config.yaml
n_layer: 15
attn_scale: 0.177
beta1: 0.95
beta2: 0.99
lr_head: 0.0138
schedule: "wsd"
Each number is 128 + 24 x the weight over its row's rms, rounded and kept within 0 to 255. Layers, rows and columns count from 0. Numbers have three digits each. The size before them is the row's rms in percent of the matrix's.

# q: layer 8 attention query, 128x128, rms 0.223, rows 0-95, columns 0-31
# k: layer 8 attention key, 128x128, rms 0.223, rows 0-95, columns 0-31
# v: layer 8 attention value, 128x128, rms 0.199, rows 0-83, columns 0-31
# o: layer 8 attention output (transposed), 128x128, rms 0.166, rows 0-83, columns 0-31
q0 119:126112085132122116137086118119123116094117128104158148136172104123150059159127154122152109131105
k0 087:167117128124126135097072148110088163100119146123123132153146178117136126117115131095079204161173
q1 086:154176152150158141130133082127132120096114127106129130119126135138138092110118132091129120107086
k1 098:183127139104132144102131150143110121092118142098099122133095124147121185126108102102126169157143
q2 089:146117181141099108099121160115127155169154121154117127137159115134125136086134099101093140115133
k2 095:129149134130166185097114083148130113118140096120158109128105142137149143128158122121122184119132
q3 091:124105164138115127083143158120164142167135178151115142108081140131113141139142115120128106136140
k3 097:115146151112094144161121129164169106137108128111119122158129125121141166150148112126112097120167
q4 074:112147134107123120131132147121118159110127127077149189128131148128133095114119132131139154155146
k4 090:150110117140153120148082151151142169170120148114119098150145118118095124150124128102118106097125
q5 084:121133124140134103122125113120137080132156122111099118092172135106165131182163144162117075115098
k5 083:109184139138119150130152170142134146121122157111090112125108149136102154142124166142163107120152
q6 096:129121085097089138150114152149129160188129141146123130125150115167134123133127116146077116135160
k6 107:115152156094134136098152134135120135123151105169175096133125148107134084118063128121114115130117
q7 088:117145095123132155115138076124111131142138142120146159086141119167144090132083104117134168145136
k7 097:151095105108110097136121142107113122100146108129126115153106149167144135163194164112141144109119
q8 091:057093152137139109098114111145122124180098163093096130119108116150126156145178134127120113140138
k8 084:136103151137091125115151130138106145124130132117156141126114147142145128132102129111102148113164
q9 096:168160138096122150124132152133159157158119132127130171144160105115075145128130130109141136138111
k9 094:078093147137150149109136125157151188181119136136162114143120142140115125159126132102075120153106
q10 094:122095169135106116129106150152144114142147134136130168111148152112121136131125109127108139093100
k10 095:108136138140132109136153143078103135134171144151141150132125110130157158104104123175123132144093
q11 113:132122164123144161147108114126133148135128153106132120119148146120150149127145080145102124076115
k11 104:144128081114128131103160135116135117088157121163126105104143166135135149122108163148135135126161
q12 092:145139105115112113118125116127059158089086104128100077148129056131139129093113088131103119096131
k12 099:134157143117142158102152125119176117106147134143152154127135128113138161131095177169150138157119
q13 090:149128100146107119164108122179139139118141126149153129116076167091111090143087184124111090115138
k13 092:133123104102139152125095128147149140158159134089110136171157117158139121151136087140139122115113
q14 093:143116202101128075121101086144146114137179123130114151101125108130176123109154130161106151145143
k14 099:087140146145088162165151131113129137111143102108102107138163134163107101103205176123168122118158
q15 101:103110128126140121142130140108168102107134145137132100103129128120144118152107122141122165115136
k15 114:124142143101160113159096133203112132147113099130102116125095113131160112164161149106145102145136
q16 084:131105078098116126120143145173128140128111166107136133118135135152117133125124127108088153122111
k16 097:094140114139116117182156127107159124132138142163157190103126133112119136137099121155167096114150
q17 094:117136073105162140141109104140126154108134137185135096100140114148198141178122128121149105145129
k17 110:120168189158105146104140149137126115114100122150145113116115148142154091107106137135126124124130
q18 091:159139118164159128121125113146147119086097145142105104099141109139177108121130129095118092112097
k18 107:116177176155117161118122144172120152150160135124115124100122113137106162163109132112120129098137
q19 082:138126108145157148152135094098130169074143131110134172126133124133160151125138092122185145091104
k19 090:120132168174121165129123133151190132133119129143118112078108114134158112110114106123124095114144
q20 102:092143170132097104166102153117100129160127152110102118124118154152094102115150109128081085117150
k20 097:147140107137101126123136160186106089139140106126100154118108127132100125089101086106154142129124
q21 092:161137138154112120115106097169141102121184095073136138115115129114090141102151121160143126147102
k21 090:146164168143123116117125132161112154113069101087118121154132132135117142136123132119131119137144
q22 087:133143147182149154085140180122127124098152101137157156142117122141076147071146085090100128125145
k22 086:087138128088127114144127115154117143108081161148165089132089131147183147138148144082128137110140
q23 093:105132131133117106148150129130116158166144094173144136128081154141119154120108099121120113157126
k23 081:152143112125073157113132136171125119129126136099130132125141075104117096141135168132121141108109
q24 092:101138080117131107102118135126117158155099100098124180157124131164088147122140147113117113155125
k24 124:148131082127141154126086131116157087081125116132147122132149135100151129115101173104168157131144
q25 098:105150119129146110126108112130120116124131156175128117145098153130145151148116144108099157136149
k25 106:176083156111135133145165172155113127109159143137102153114110119140141110131091135114087130155129
q26 099:085136117142131143142135118151166111069088160086110127125113141161130110070126151095156142142134
k26 100:167138157108148151154101096097129141135133157176097137140172134126111093106134100049099123143144
q27 104:155143139139126163080153180123132112126112102161063108130136147143127147102112119132135154162132
k27 103:090154160150137104136147109147042147099151147125136117139114065104097127107178129133125158099114
q28 108:088148138156112112128123111143163111139111064094157146107136095134103085068136117121176093093136
k28 109:140105148119161137130139095165145136103163091147134137121153099125128136138095159187124101172156
q29 099:111111129149111129130189143126116120146140121109147129158110144121128131112128132116139077150086
k29 097:122171115115098143157146142154117101137114107133141154092128110135105090131116148118146141120158
q30 098:090097132131118117128095136128097128116156103127134138174156159115121074111129132154110094147120
k30 103:122135101104068134114104124139135160114137111148164109092097136116155112105168148142129141110161
q31 096:123133136137118127151137127101082136128106115113135125154112150156138117137115116136105134085154
k31 092:092112156116133154075146158119152120135112099148124108153116124114134125097136154112131099128145
v0 105:114069120087136122104137118104102136127124141096096129103137117155133117164090153154096176113133
o0 110:132121134082136130146154131112144132166159132104145151159134103129104121176128104118151164148122
v1 104:081152165136131123136095130087090122109113148112129087151144173140147095153120081132155095117119
o1 099:101096143097120110141124119099118122130162139110110142159135130151135127159096113119120089087134
v2 096:108112148154125167105174126093125148187105142115138124083115128114162144164153102155128177134077
o2 098:104120072156115104152121136151120122155150156131102103117098134115114141138120088162130147134110
v3 098:113150107110110152100178124135111129125174139159069111107133084175130145115106129148116154132160
o3 089:139151102063114170131128110138153108145159102172105108091157106131121130099144119131107139111174
v4 104:129120114111127148097138127171084136129144181122128125128146131124135096112137137144137100133109
o4 102:141159180117123100163117158161120122114129124070095127146092152136128111120133101103115128098125
v5 114:169156128121137068138125132171129083092110113144105144108148129181124085067113095156175140133162
o5 114:169164146142156113132121138127132137073126131141163142112180133178181126114084130102127131143165
v6 103:132098134153156106121096127084122093151122115148141172102142113142108076096121123113160116118161
o6 103:093123107100128086114123125119180113113105121116151159112125118178139138138126129089106084109114
v7 101:151132129145099143116141132110179120177072135140143084138112117138099116159093168121131142162123
o7 105:112166101140122100143105126130073088132145088143127114140139132097144122111141134160128100146161
v8 094:110166145119159162127126123129136122130132123160128123128128150163163125136118134124131127146114
o8 102:089100159143157154128128122134137181165091146127144091138160163155122141129128144097128111103118
v9 107:141140108146115087189115112113154068130140141144182123127160156111155105165124092113143113120092
o9 103:154068145172117110115157124115121127093121130124117140133147121135080138147148155083131077113117
v10 087:137152118132079141123188131152116141131136096123139104144151133111084150093107109158121164188121
o10 090:126084106110122194093107155134112129111073131134104115099114109085104184079103138111116128134116
v11 102:164145137114102134142096119130157114140145128156173145120196129127147145113083114142104150169127
o11 096:168161136140088106148092139149121130163075109069112092165124102133140146113134122120108094121148
v12 115:102115170084112156101113130126054097112111158132104120114120143131093114106145140143132106159138
o12 107:101145171096107100131164134150125088145174134142141134127121145124120139103122130090108143112121
v13 112:150109139170155103152114149105138195135134157163146103120145105142168112150148105136117139142140
o13 114:126147100171111118114104129133099107142128124120112126129137079133122093076166115127152110091129
v14 118:106097148125150099078163132152112106145112151145180141140139132191119153128119115149125149134146
o14 108:124105103138095126114148131155107142126123154134138168179123104143118125106139072086148138127134
v15 094:126149096126129146134127089136171139131117130101103134120139142108116122128150115152155116153112
o15 100:125139124135148086116148160137166131162099190105091190129113114129129145168104132129109160116133
v16 102:131108138097146112081134131143142116120076088121122129140136133116113134147152136155100135121161
o16 099:144134112156145127162124128124149143135139141108141140114102110118108155133113105107123174133127
v17 100:123120133109149152096137122137198108101164124140146088104150133117131144114114155125132160132127
o17 102:131118142141164153125121150144175145120144163144133129108146101136130161178153094144160157124102
v18 094:134152152128115092124124119093112116096149115126122177149102158188116138147131155160132118113174
o18 095:080157154106129167098130146118125134154106118114144146146072128151127090140125146109131100122129
v19 101:140142099182139177116103133132101083135145145092086077134110102103112147176165119121109109139117
o19 102:099086112096144157133142133107139106129103156107127105109145115103121177130157110135149127115116
v20 107:105171128089147132085115132142121111125156125171118094097124162123119135165135138131096143149093
o20 105:103089192094118135140139105172149131113110152102127108129132096143111135122154106106100160126124
v21 108:161091156163117121120152123148141162068175111061121152130126052103101196139138129133103103136121
o21 111:126175133142134128124161108127180152125154121162148131133106096038120104130143145148153106127116
v22 106:121101119122083142133141101126116118129095099117107093091096118130109113125192193100107116139116
o22 112:153151124097127164139134121129146138125143146094132109131067165148159124107144135110148133142140
v23 109:098093102119115138122128136144099156140109178125114105144106088137114143153159100111083091125085
o23 112:100160111100089105124104168157119150137123125118111135123128090131121137114168085121156112093137
v24 132:135147136142108104122138117132121164158135156141138133146159136151148099107106086148179112123136
o24 120:120125135131107156091134127142137144143150110128120119115138156151144140114080144142160109113186
v25 098:129099151140136108129166083182099173141110140146087133084115060096149145128106099141170114119117
o25 099:143126091121129135127137143081137131127089129110105122088110088113111148125123124181116154065127
v26 101:120141143112136132113111115087169087095097093130130126133123142115141123104149126109125137102146
o26 104:122095162130136112104104106098155109120123160145128138137105147150153122122149119114098172114133
v27 108:147136120143141147119149102110105090106129155148117117099135166082070097158181192131103151165117
o27 104:141121128079129134107136139129110170097096182125123117150095138149097126148139137106146147128123
v28 084:113178124126096134084154149104129099086134086114130157128107123076141122100156144165139110106142
o28 088:112100122149147134119103112128160095097157152173113141120156142075145096134110152110105157119110
v29 103:128136138148105101132119107111147134100126101131148132179125126099153120087132090096117129120148
o29 105:135092139154158080102100108090084124108116104133131098135151157156133125076079120140106135136108
v30 092:154132118176113116131096089105148136137114101145151105121132139156153160119131143162112140149158
o30 105:124142107090119138131141114155124146172138122140128148119149111179144101081147111127092135147164
v31 106:138145138149111109156146151189139139122153093121150141134146151155143142120129110131132147146111
o31 102:121151147114100126134127143151139159106118087112128145142170143115138165088118126130123120131147
q32 065:126149108135143146153132161176107124159147138085119126088123105175137133129083131124118115191122
k32 112:085113121130099110109177108147124113128162134134145137103141129092127166109145131143068102122129
q33 084:127134111077114146136093111157149080133101133127160163111157128151139125155156142131154133140149
k33 104:149135120123159117121119116123138139133152098142085085126160113093108130111109133176148113120133
q34 085:113066148128165158122139077147145133128186153189151151144101122106120184092121125105153117092137
k34 101:107131158125156140068198149091102142118145070120096121118102091121144139141113143106070169092134
q35 088:126140162140157147140141151122103145181085130092127122162130131148139098117080089133104157127099
k35 091:106117089131112116144092109139136129088166129110144098127100090105126162129137108159152098127118
q36 096:093103087114117182122128147123114109053124136130131109157162092133116123153106132140115120126123
k36 092:149117163108118139114073139167114155131127139138088108105117197118122140131177100112134112162155
q37 092:096124111128122141154124124108131121134134083137138133104145109120189090115074086158137136133137
k37 110:149094126109179100133122101142117138115133178079085119134098114126121108164152108129174165137137
q38 104:157114070113145134159159111150140101171132131122137150111115088113137171146148132115147184048088
k38 094:097151131112109112119157130132134090146116126102057122131139117099108157099127129157126135111103
q39 092:148160156165106113102108137107134147124180163133168091100100108157159123135105179128126128115133
k39 092:074126148142122139104132133118123087161141101146126157121117180140173120140119156155116131147109
q40 097:155157126160140179165149162114122162174123172133122077137102124142151141140092126110123169176105
k40 100:162110099108188144091090141118127094139120123116162152155163101122096126125076165134145159081132
q41 111:108127105111156128113135135179149116107128146153068144106127148121152113147163125161123107142083
k41 105:138142121088123114130108137159098137106079165147123126125144112158096069138128118108147118082153
q42 119:067097128143156097186156148120146148081127131107141180123159089131140112124105102129143088107135
k42 104:148136113148060074103145177098120127091147130158127130119103157144159128094144114120105129154135
q43 135:109133115141087137130137102112140107118126115128127122126094112173107091135105112122192115138130
k43 092:184145102091140153139112095135138157120126133126195099123163103073120117145097144141097149096162
q44 111:125125126163092149172072118114170122118134132114103098085133137119114127105142107115145150111141
k44 099:153119127153121089122137139138104144117107120122112099154101099119131113118109131107179123143144
q45 111:124112084127137158147122207148160112109091142094074162130111133135144136177136115141144116109164
k45 101:106119152075120156140086106147124120104117145169122124108127110134147129124157108076096104133075
q46 105:109144136130084107101105116182109122152116118124142149106143098151156130138126146115142137084092
k46 094:139109080139167149112111125107104110136130133093098075141151116131138113066124135126127075122163
q47 120:139126088148103127105126120162131115094116108110106120099111121104107156159121104125166113124136
k47 084:092109123114140128131112105107142185169132157148151174113100128109107077119122129159116129103138
q48 100:153085120142135138140116163111152124138089118161110157099090126128126104159107138127176127151127
k48 109:155193126138150119153150124148114134132085128118131135128137105122133135135123134149112165135142
q49 092:158131145149126130081129127127184117160097180114153162105119099121150149138149131157111140126175
k49 095:085131106132125130137163117161136179141137127164119159139146091111119091093142137153131118137133
q50 079:111139156139153150130073127113061133159145161097151109131149137122132131135127128144114118136119
k50 094:126094156134118090103173161104096150111139156152100110076122192137128158095124112091130103117109
q51 080:093187170146113076128136128151121090107107117144133151137117151136092150171112132153097150078107
k51 107:064123159130133165116117123126090133137127113171108113089155133128135147108179096136103100099118
q52 091:109094165143120131112109147161117160117101117134130145083099111085120101096095140145125127135112
k52 090:169136108142126118134089078149179113122140109081117113168122121108129110107094128118146090169140
q53 099:108132139173151148132126172122097147097157126140177129168154120140081097133087140120092102137141
k53 099:158154145123124112100143063152128130104142135106106125112141132101134127133169151140155112120150
q54 089:106149144148120099116122136127151122106062144087121172136121155126135104129123111109097100133072
k54 092:095135144115098135127114141140126097112129145115124100124137119127118186130160154130115101169125
q55 108:184137119108093086129150132099094154134154112166120143120152120136138120117133123135144113124141
k55 114:104135117125136162133101118131134149120144129091123144123148156134112158103093149120081133146144
q56 099:109101146150107145135131139124111143172077167165126193106175134160168097178119122149134115174150
k56 121:110133145127093111097083149137139155140142155116108088125144135145104149161133117132144123105127
q57 107:174121125113093150161097132082111129113135164160117141114121138133119156108104172146153114086145
k57 094:138157146155090118136114141162127055152116137143101130144149126166121094134123115158155125157150
q58 104:138143084157170137126131085132137121147121130082114070103132118126135102149133153101104102090128
k58 106:130102136121068162142123182144137129130119122184153141134136105088147101147140125162161137097133
q59 125:103143129127103125129150139096129113135144093120122115121108086118093153164157128119174125104132
k59 091:130104150131161119092166131112128115162143073132117114133123125188130127140118149209119128095154
q60 103:145085098136072109083165177128089149123115150131155096144120140137149079096114140112155075074140
k60 100:123099117141143170125097092144144112159106108128137165089180105148131121135138146146145115175106
q61 098:137093128135147101094151097127142123120173132132140090128137129140149142107138096124135166143084
k61 090:132155159119131127062153130143119159173131144124139168132115129079099117120097136145122114152132
q62 117:100131128149123117156156144146162161145117122157137115121095132125104138147105142054153160110118
k62 096:137118119137136125110169123090139154178158133137115105074134108131116168127163120139140123124098
q63 100:147129106124095084130143124162122090074113137146123137176141127121138142163180138162098112140125
k63 102:118165100135143154121129078094164162100126124127114138141124157159105149121146119113152110118121
v32 115:102145151094124096134138146113124076127109101099143102099130128147088130098112141150137142134107
o32 117:122135113129126121141136099157151130146132094148135153122126124131151137122153122151186099053152
v33 103:146077152137117170116132139126109104152100139138152134106130129187170122103165144117129114079123
o33 104:130115079126136147120096108171119165092102117111140130135168104107097116118111096151145106135145
v34 099:127084118122110116154142122118163144083117063139105131108103156102097151132137132126137155114137
o34 100:119151121083139155104149122200098083102130187123127163081167135151157120124105133139094125118172
v35 119:110106150111116136141126134162170125107118134146120134134170133101127121121125102098076077083109
o35 112:171127140118123144157127157142151092171144072085113126102107107120115138187113186149161101136130
v36 107:152146170117119157125161165081123088126105090147125143165128123138123161102098090131091129151117
o36 117:120097165147108148120113085103119162098112145129140134107114134144140122154152112108115101142128
v37 108:114148134118152087120152130166147105092119116139076147142124134148130097119153099093146163129133
o37 110:129158104089127105135088089160111132146147147118154109108113143105139130119112159129115133134106
v38 091:103092109155111125147170152113149124155114119140114139141102096149088135125110124102157139114140
o38 098:116151143111106109131139102122122129142136097104124134071144121156135142140135125098130104157163
v39 109:087165097141140134105137122110151117121091089139114155099129139120096115133139146101122136161099
o39 106:155135127125106081106147116129156164154132159135127138112138136106067165143127127171101136102133
v40 104:112127104110137133172130123106138130155162134108106139111091114128153152158114154177144111151145
o40 108:157120115143149147080099110144135135080121143157207142097147154089100091099154106094129169125133
v41 097:114146142091105158132119152103127106149117136130149133158134120155107125129087098106111149158125
o41 098:199119150142131090152129130143114112119139099138092101126116153146124114135116175168161119087132
v42 103:145131097111107086160099134107119144145089137128116114109098148089120193154147102133138104105121
o42 103:114145124134119126111175146209124110111123109121133120150101099126128124120132129110090111168124
v43 098:138131122120140147105147133171148102137124134073153145156135143129149103126153145124137139083122
o43 105:131121117192148155149104140133167144106160143093100142132102156118099090112125138152113167136119
v44 106:104114146078161134131125067133104122146161137110099102113117105114117131151162137126123148113114
o44 111:135136154177119106130137150148130101167115182152109131115135178131110131136102128126093121169132
v45 101:143123114130140151143092172096152131135135129126135130101105135115161149157149134153123135073123
o45 103:129133128092132132164099115118116144121110145142105139170109121116103113111084144154122134144078
v46 121:125122098132136151149126146144174123154127097101155099144083129150104138137144138115123130133143
o46 121:163100134144106102132174175144122115125129147151118172085121158119127083108117093108132141141150
v47 100:150130116112146061142179126125172156116087128124122090115122128149078125077154147142114127154096
o47 100:135092120121111125134137125140134176078117135136143126133121135124178155163139152112138139151107
v48 096:164085128159109102159120109129118122071135151113139121145124150140107113121082124169136117197146
o48 102:128142142096145157133131136151118178132169125104102102125122144129152106148113114158128155095111
v49 101:066145096090102131147119112175137154110141176130131160094102172094162133112118159129148134113135
o49 105:147095123148117120087118142117120103136147120125134111137128122099108155155129136109109151173136
v50 096:151140135113107137094078154155102125147106170122194128126155122136139092099121087112141132144127
o50 097:119137093130160101141121146101114131117083088140126127129155130097070115123158133099129116093097
v51 103:121138125080135164165143068124073071148104084139103157129141134088140123150121137130123144121098
o51 106:147136147148050132074115174128118138081088143171122112151142118131128096148158147143088091166117
v52 111:149107094149133084078149140122143093130115128127122131141123149153151105134116094123125144173138
o52 116:152151127158112118125147103072098115093149121130130119132139115099094161117103140127150157101092
v53 110:105207143091172158107142121122117131067105155085132155130098120109131157144156083161112126112154
o53 114:121098098115145142102086177112140100146118105131125117135151105150139129151095156133157155161101
v54 106:121101132161103134104081146159134095181138144104147117117158134128156141113118154069117109163120
o54 102:158130140117131094136141104116074133124128059155154164114119118150114107090116143179140127093111
v55 100:129125139102113162117099118156126120148099131128130119101130164133118091130121153140111148116103
o55 109:106143156152110131150148124123121152149131101122140107182120087108145129107145107127088144139152
v56 100:148134074134111121163100147105107099160147106113121113093123168094179121166138121127173136163097
o56 104:136143101114107118082171104088148115105131117116156154137126042149129138105117150141128113096137
v57 091:113160127113107131121201129129090118093115163104151150104128147105133118112141124099155137171108
o57 098:162143115155161115107121159132119153088097142142134137130144117114134160123148099181118142154128
v58 098:130116160112119121139122157097133111060120163114134176122164084100120148099182122156105139133144
o58 099:091168116112180141113139122137147102126090117125157111085117068159165131150133167074149096128117
v59 105:106091135131111146110112157162147139130111160111134152177102100129140137157108132134150132079130
o59 104:145112164126123155164173109113156074119126132112099098109132117136178095116164090132092130136071
v60 097:134112155122101108105088089146131105118089114100126090118123145138120179109063143126090110125107
o60 102:109088129152111144109189151165079172126135146134159156101110127089116157103120125117088111143180
v61 101:139153146104110084109114141115151096142102114140144084141116167139149139125150119116172155073113
o61 108:145111115094113112159133083160118132116157094116107148137123123117117085136140128126081133139122
v62 111:122111135159141072139181141117093147145136111075135117110156147136130143154115143158091134089138
o62 109:100130119138131135115099169158116161134135188109078195150113120140168116109170172097146109141122
v63 096:111124132158128108123121104124139087113141113153104148138113086118184150136123158137123104108077
o63 107:161098109146153100048168143117121140126155166091094116140102154123159148157111102154081134153133
q64 107:147146102173112112106155120140164119151121125166123145136154122111077148129138123122147102154101
k64 113:133102101135137144139158103125136089160111154122144169160113159135146150141119127159100103118135
q65 090:099102149162108153141075165105088149109157154115126163140125154116123127125111118143132157155117
k65 097:122131139137152169161170085117148113142150134137116099155115086119115122113108126092136062118122
q66 095:199166105119116161134097164138136156115133115168135120134155118083157160158136126149111114137116
k66 090:132129142150123091178160158151104122117125144089108136136131139138158111149118121148142165088095
q67 093:136139167118087108081129129130150098149142149124096155102081126132111169149172090145114140107134
k67 094:110146146114162133162154125113130137148152104145115118157140144134100114143111126143093161120148
q68 099:101097135131124102111065117125101104131137115136130121120128084147113144124153134145119126112157
k68 097:151128156148087137130144138155122146171123156093174077132136122106116145115157102090119130125135
q69 098:160142126032114104113144118094107121170128124073134146094178110099143162096125135100141140149168
k69 096:133120124146123164119164144155112081116129115160181132133112128128106088108127154144088108118123
q70 101:151151137116141146124097133118146134086095084131112133124137092099117101138124161142134141126114
k70 102:135142159126125115133165096202102099163155156082148178104124146148143135148128091143137127140129
q71 087:131129158127118132110123149114112097144142172115101124132094124084148111150136127133121149143088
k71 103:159129120147147111087154150118146160135090116146138142160173123094115103150132087134118158096119
q72 093:113173116152128131134151095137133160134155176100168141118079132154075130118110107123137114149172
k72 101:086126131130132143118184127073110104121154128117111137090123099126118133102110122134129122116139
q73 112:143116160109119162133123131117124141148115080095134133140107109178115159125119128123119138149048
k73 101:119110134140099107158141131132101107151163155145118135128125139157138170093166144124130153124131
q74 109:115124150123133164136143112155126110093141147099128149117179083104201117161123085137155164146134
k74 102:116128142160126129108131119128116167125101154152122091135104159125144102151140122117140147153153
q75 104:115131107073130113134114128133125103131114138106137152137147161072118114123099125144139158140113
k75 100:110111115134142109124117131134130142125128119107146097153124163139100102115148124179108104166114
q76 106:123147149128183114163132147122125145119115118124120154128076124144104138111137128124149095121162
k76 101:107127150136122149081131103158158139146165082147137116104156100126147109125127125125088134096108
q77 101:141117097150126150120129142157150155139142129107093159109139150112113120142110108085131187140151
k77 096:130121117119135143136150109120167128111121139109160161130084135116116158062085142126113116180119
q78 113:140157126155135116100118066120163103146122132186122131151129084113129100122123116079127078091125
k78 109:131114125129124102121183121100160148131125158112169095135121094120142132106155105105125134109147
q79 108:108153137150148138124122128157144100112132132113106146113107117143123112107136072126167150100140
k79 112:158187137112121168125122135113111121122095135149121144171122135110161157102113152150150151147112
q80 109:092119150145155111105107178146117135127099115139128153064078089109100129127109197126132137127174
k80 110:111116132131072130127119182133111141140121144129097077121103160160142102106128126121117182120183
q81 101:113095101112150123160174127156132153130145157162141103106174175139170128145121112112144111113155
k81 097:121093130126110066100102124106103147132142153089101143124155137105102149105147099117127119146153
q82 086:105108131109116113137109103156089104103127120136147090114134093154102144110102163090129120139121
k82 094:144138144118081103114143165134120197149127101112136152140131162084131130132113136133132122132138
q83 088:140129159150147167109140099126107136143154151127156107137167137131135171087107093135108156119138
k83 095:125153136077161110114140097134117126107140160147104122147078109184120143126117149154119129142119
q84 095:109124167124102108102145109105129176178131152113140138122142121115108131121145125141122129178132
k84 104:112148154133087105158151075126114121150076126145074145118148132162145168167126117078089138121156
q85 093:184160137164110104085106087143161148153124155159094130156138114131170118088153119149107161114108
k85 088:135088127144098189105119111100072129145147124126146146106141161143127144137136106155112130129149
q86 100:124141135122108131128127191175127152114109141098110164136117113135158120140148124136162080122101
k86 103:103145105097132141186123118148135090118135107132094099162118113103162131110131138100122101145125
q87 101:128169131146153117127124124118148128137174127171130112121114111116133061161116128133123094127131
k87 095:122099122125106108118122154135143108134153157111074137131138106149127144108087117167090101098132
q88 107:099115094109091112164133101130116109109134157119121110121148163073116174106167130140131141136112
k88 116:119126124124107119140144106151125113150156095139136115104157121136127108070118135137144112110154
q89 121:120163105132095071128103136127145116115100137130108118124114150131126144070131166086125125156106
k89 105:112157103078125143109123123081146140164087132131121160106137118132110130119136146112121116136137
q90 101:158147122097080091166098139140117132140135152149146094145159135110109139149148179116101078115119
k90 101:153146121127119079156133132135150147144115159148107142097135137121158157129099089132103128128101
q91 104:137120141171129108112131129159139141120131158092122110179127128098088118128176136117110132116137
k91 104:122108173136138137172129146112127142156164163154104083171180066114104123109130123198114138141083
q92 101:137140173076165114114136132144142122150135105111135134124170189130112129131108122111114105116146
k92 101:108120155150104089093126113132121158148195094133122119127114103084143153071124130068140103145133
q93 112:086115151133156098147163118157121136134152135110141126114175108121159117158122112167133134101143
k93 112:127137119157136148114121122107156113121156159147139107165151131143121086122094108139111117141126
q94 107:142091114112144074134137119122165132148153133132139108141144142115120113145138139147116074150126
k94 102:156104127121151151130125119130091114132169199103151152123128153127167153113174126109124119121086
q95 116:100097114118102110105116089121103130181086117161145098126156139122142141140143137137113102158155
k95 095:124162079109133085120094105137097119111138148145138127074171100130123128174094161110127146122072
v64 097:129146154098060138078102119140125102126154142093149097095149105131141132143099138098121126101133
o64 084:145134124124173093114139126146133144152149167131132131165150119118105117109166115146126195127141
v65 101:109100146142121135162131088106157168147135148111134095105106152090099152121147108119127132180115
o65 096:119134180136134125111110170110136121116104139121132133150126165163157126108130138142126141114139
v66 090:118105128154131141123138161084175129126126097139091119115131101135148117118097140167096106102129
o66 087:070090128120101114119133106095147121129121144113121151133117118086105099172186105139121146123105
v67 095:103162094103123098100095131105121158134154131115146099139116176132158140100133067112136115116127
o67 092:142113143119100145125155144106165086112159133106118097119126157092105128099139107119124165136128
v68 100:111128158157110107181106167117109137147143112150151112131163142102087095156131118164121152154062
o68 098:081121154093134103106154097165128116086107164099127115125116129129172112089150121112119086091198
v69 097:183128087123162159149141107106141115097175095119121118109119162146115139133138169102124165156090
o69 099:134121137160139158156072141138118151167167158087140135156099118088122124115119115125153117121093
v70 091:152125113129095165098094107186074128104145155090132129117176122120119147086136132126130088123104
o70 092:092173127172161117156141121131162121130124110154087175154099135106147147133172104104136137090098
v71 098:150113161130145176158152122159088115149149143135100189111117114120118092127127126084171105141088
o71 097:139162125179186120130158169106149097103128132099155120124104124099160122166118132123164135111124
v72 116:084146098132101096129141113141140129082123118133102102139136120107145080100164060150184122127130
o72 102:123114146132125065142171110120115102156145118126140138102120130104138124160097133096081145099163
v73 095:141115117122107119131175116135110129124140126096118106129123103100088095129109105186118096136153
o73 086:099116143128129095106110112111123093155128140106115124131168144147101152145090127126083143157134
v74 104:148135114160084130110162136155180158151090098132132140062133169133162100130129124143113121129117
o74 104:123174121125143142172117171152114107128163113097093103133130071112171109127184094115114126132131
v75 092:156093141121149115110150175122122090144114093160118122143088067128163132091138141112113144140143
o75 094:101127139126119125096144102159134115125096123152139124119096162103099108131129142117132115144147
v76 098:153111082122134102130162113133126177105110113099131110137105140119148118132153179071130124130081
o76 095:138131179124140112162081154083117081118098158092116149110131118148115154151141107114108123150148
v77 095:119162107113120152101162086134138130127168115130123100096102135154123164141128111083103097127129
o77 095:167129147137146129146146113149133111120095126120121143130135128087109130094121088191137141137134
v78 107:179107139099104151180135143115136117146114086144143133112125126069153111112119113097135147162156
o78 105:110179161137141183077100138115112106125151118126161131153090099166163125115159149146129117134103
v79 108:120180105075118163132165161099165156097144133108138149109110126145134106095139086144133155080138
o79 103:121103112131124118161116081148085124119112130113146098131098117142147110090151109116142131138130
v80 096:142101110135090133119124128126127124126111118157125147101168164128179112122149127107140145138151
o80 096:126141127146138098121128125120183149134082140105091159136099114121099143145146124148128122135141
v81 104:116156123119131153198171163155138163126192147146144156114110101145094110098124113168105125086169
o81 102:117112111146100155095098103092165105111094115095128145133165168139147136139156153116099126120131
v82 094:159158133115113144125184131114140159086143136091128108106137138139147081074067134143129090157170
o82 104:160139096106111180144118125092099103113113132161115143117106117120132135133126094155160098099138
v83 102:127108126194101120122174109131100130140133117157070136149128122133106135150146096136130113132128
o83 096:114154140143105056147157111135144143168118115080183150149123125118164080186139136133147125156144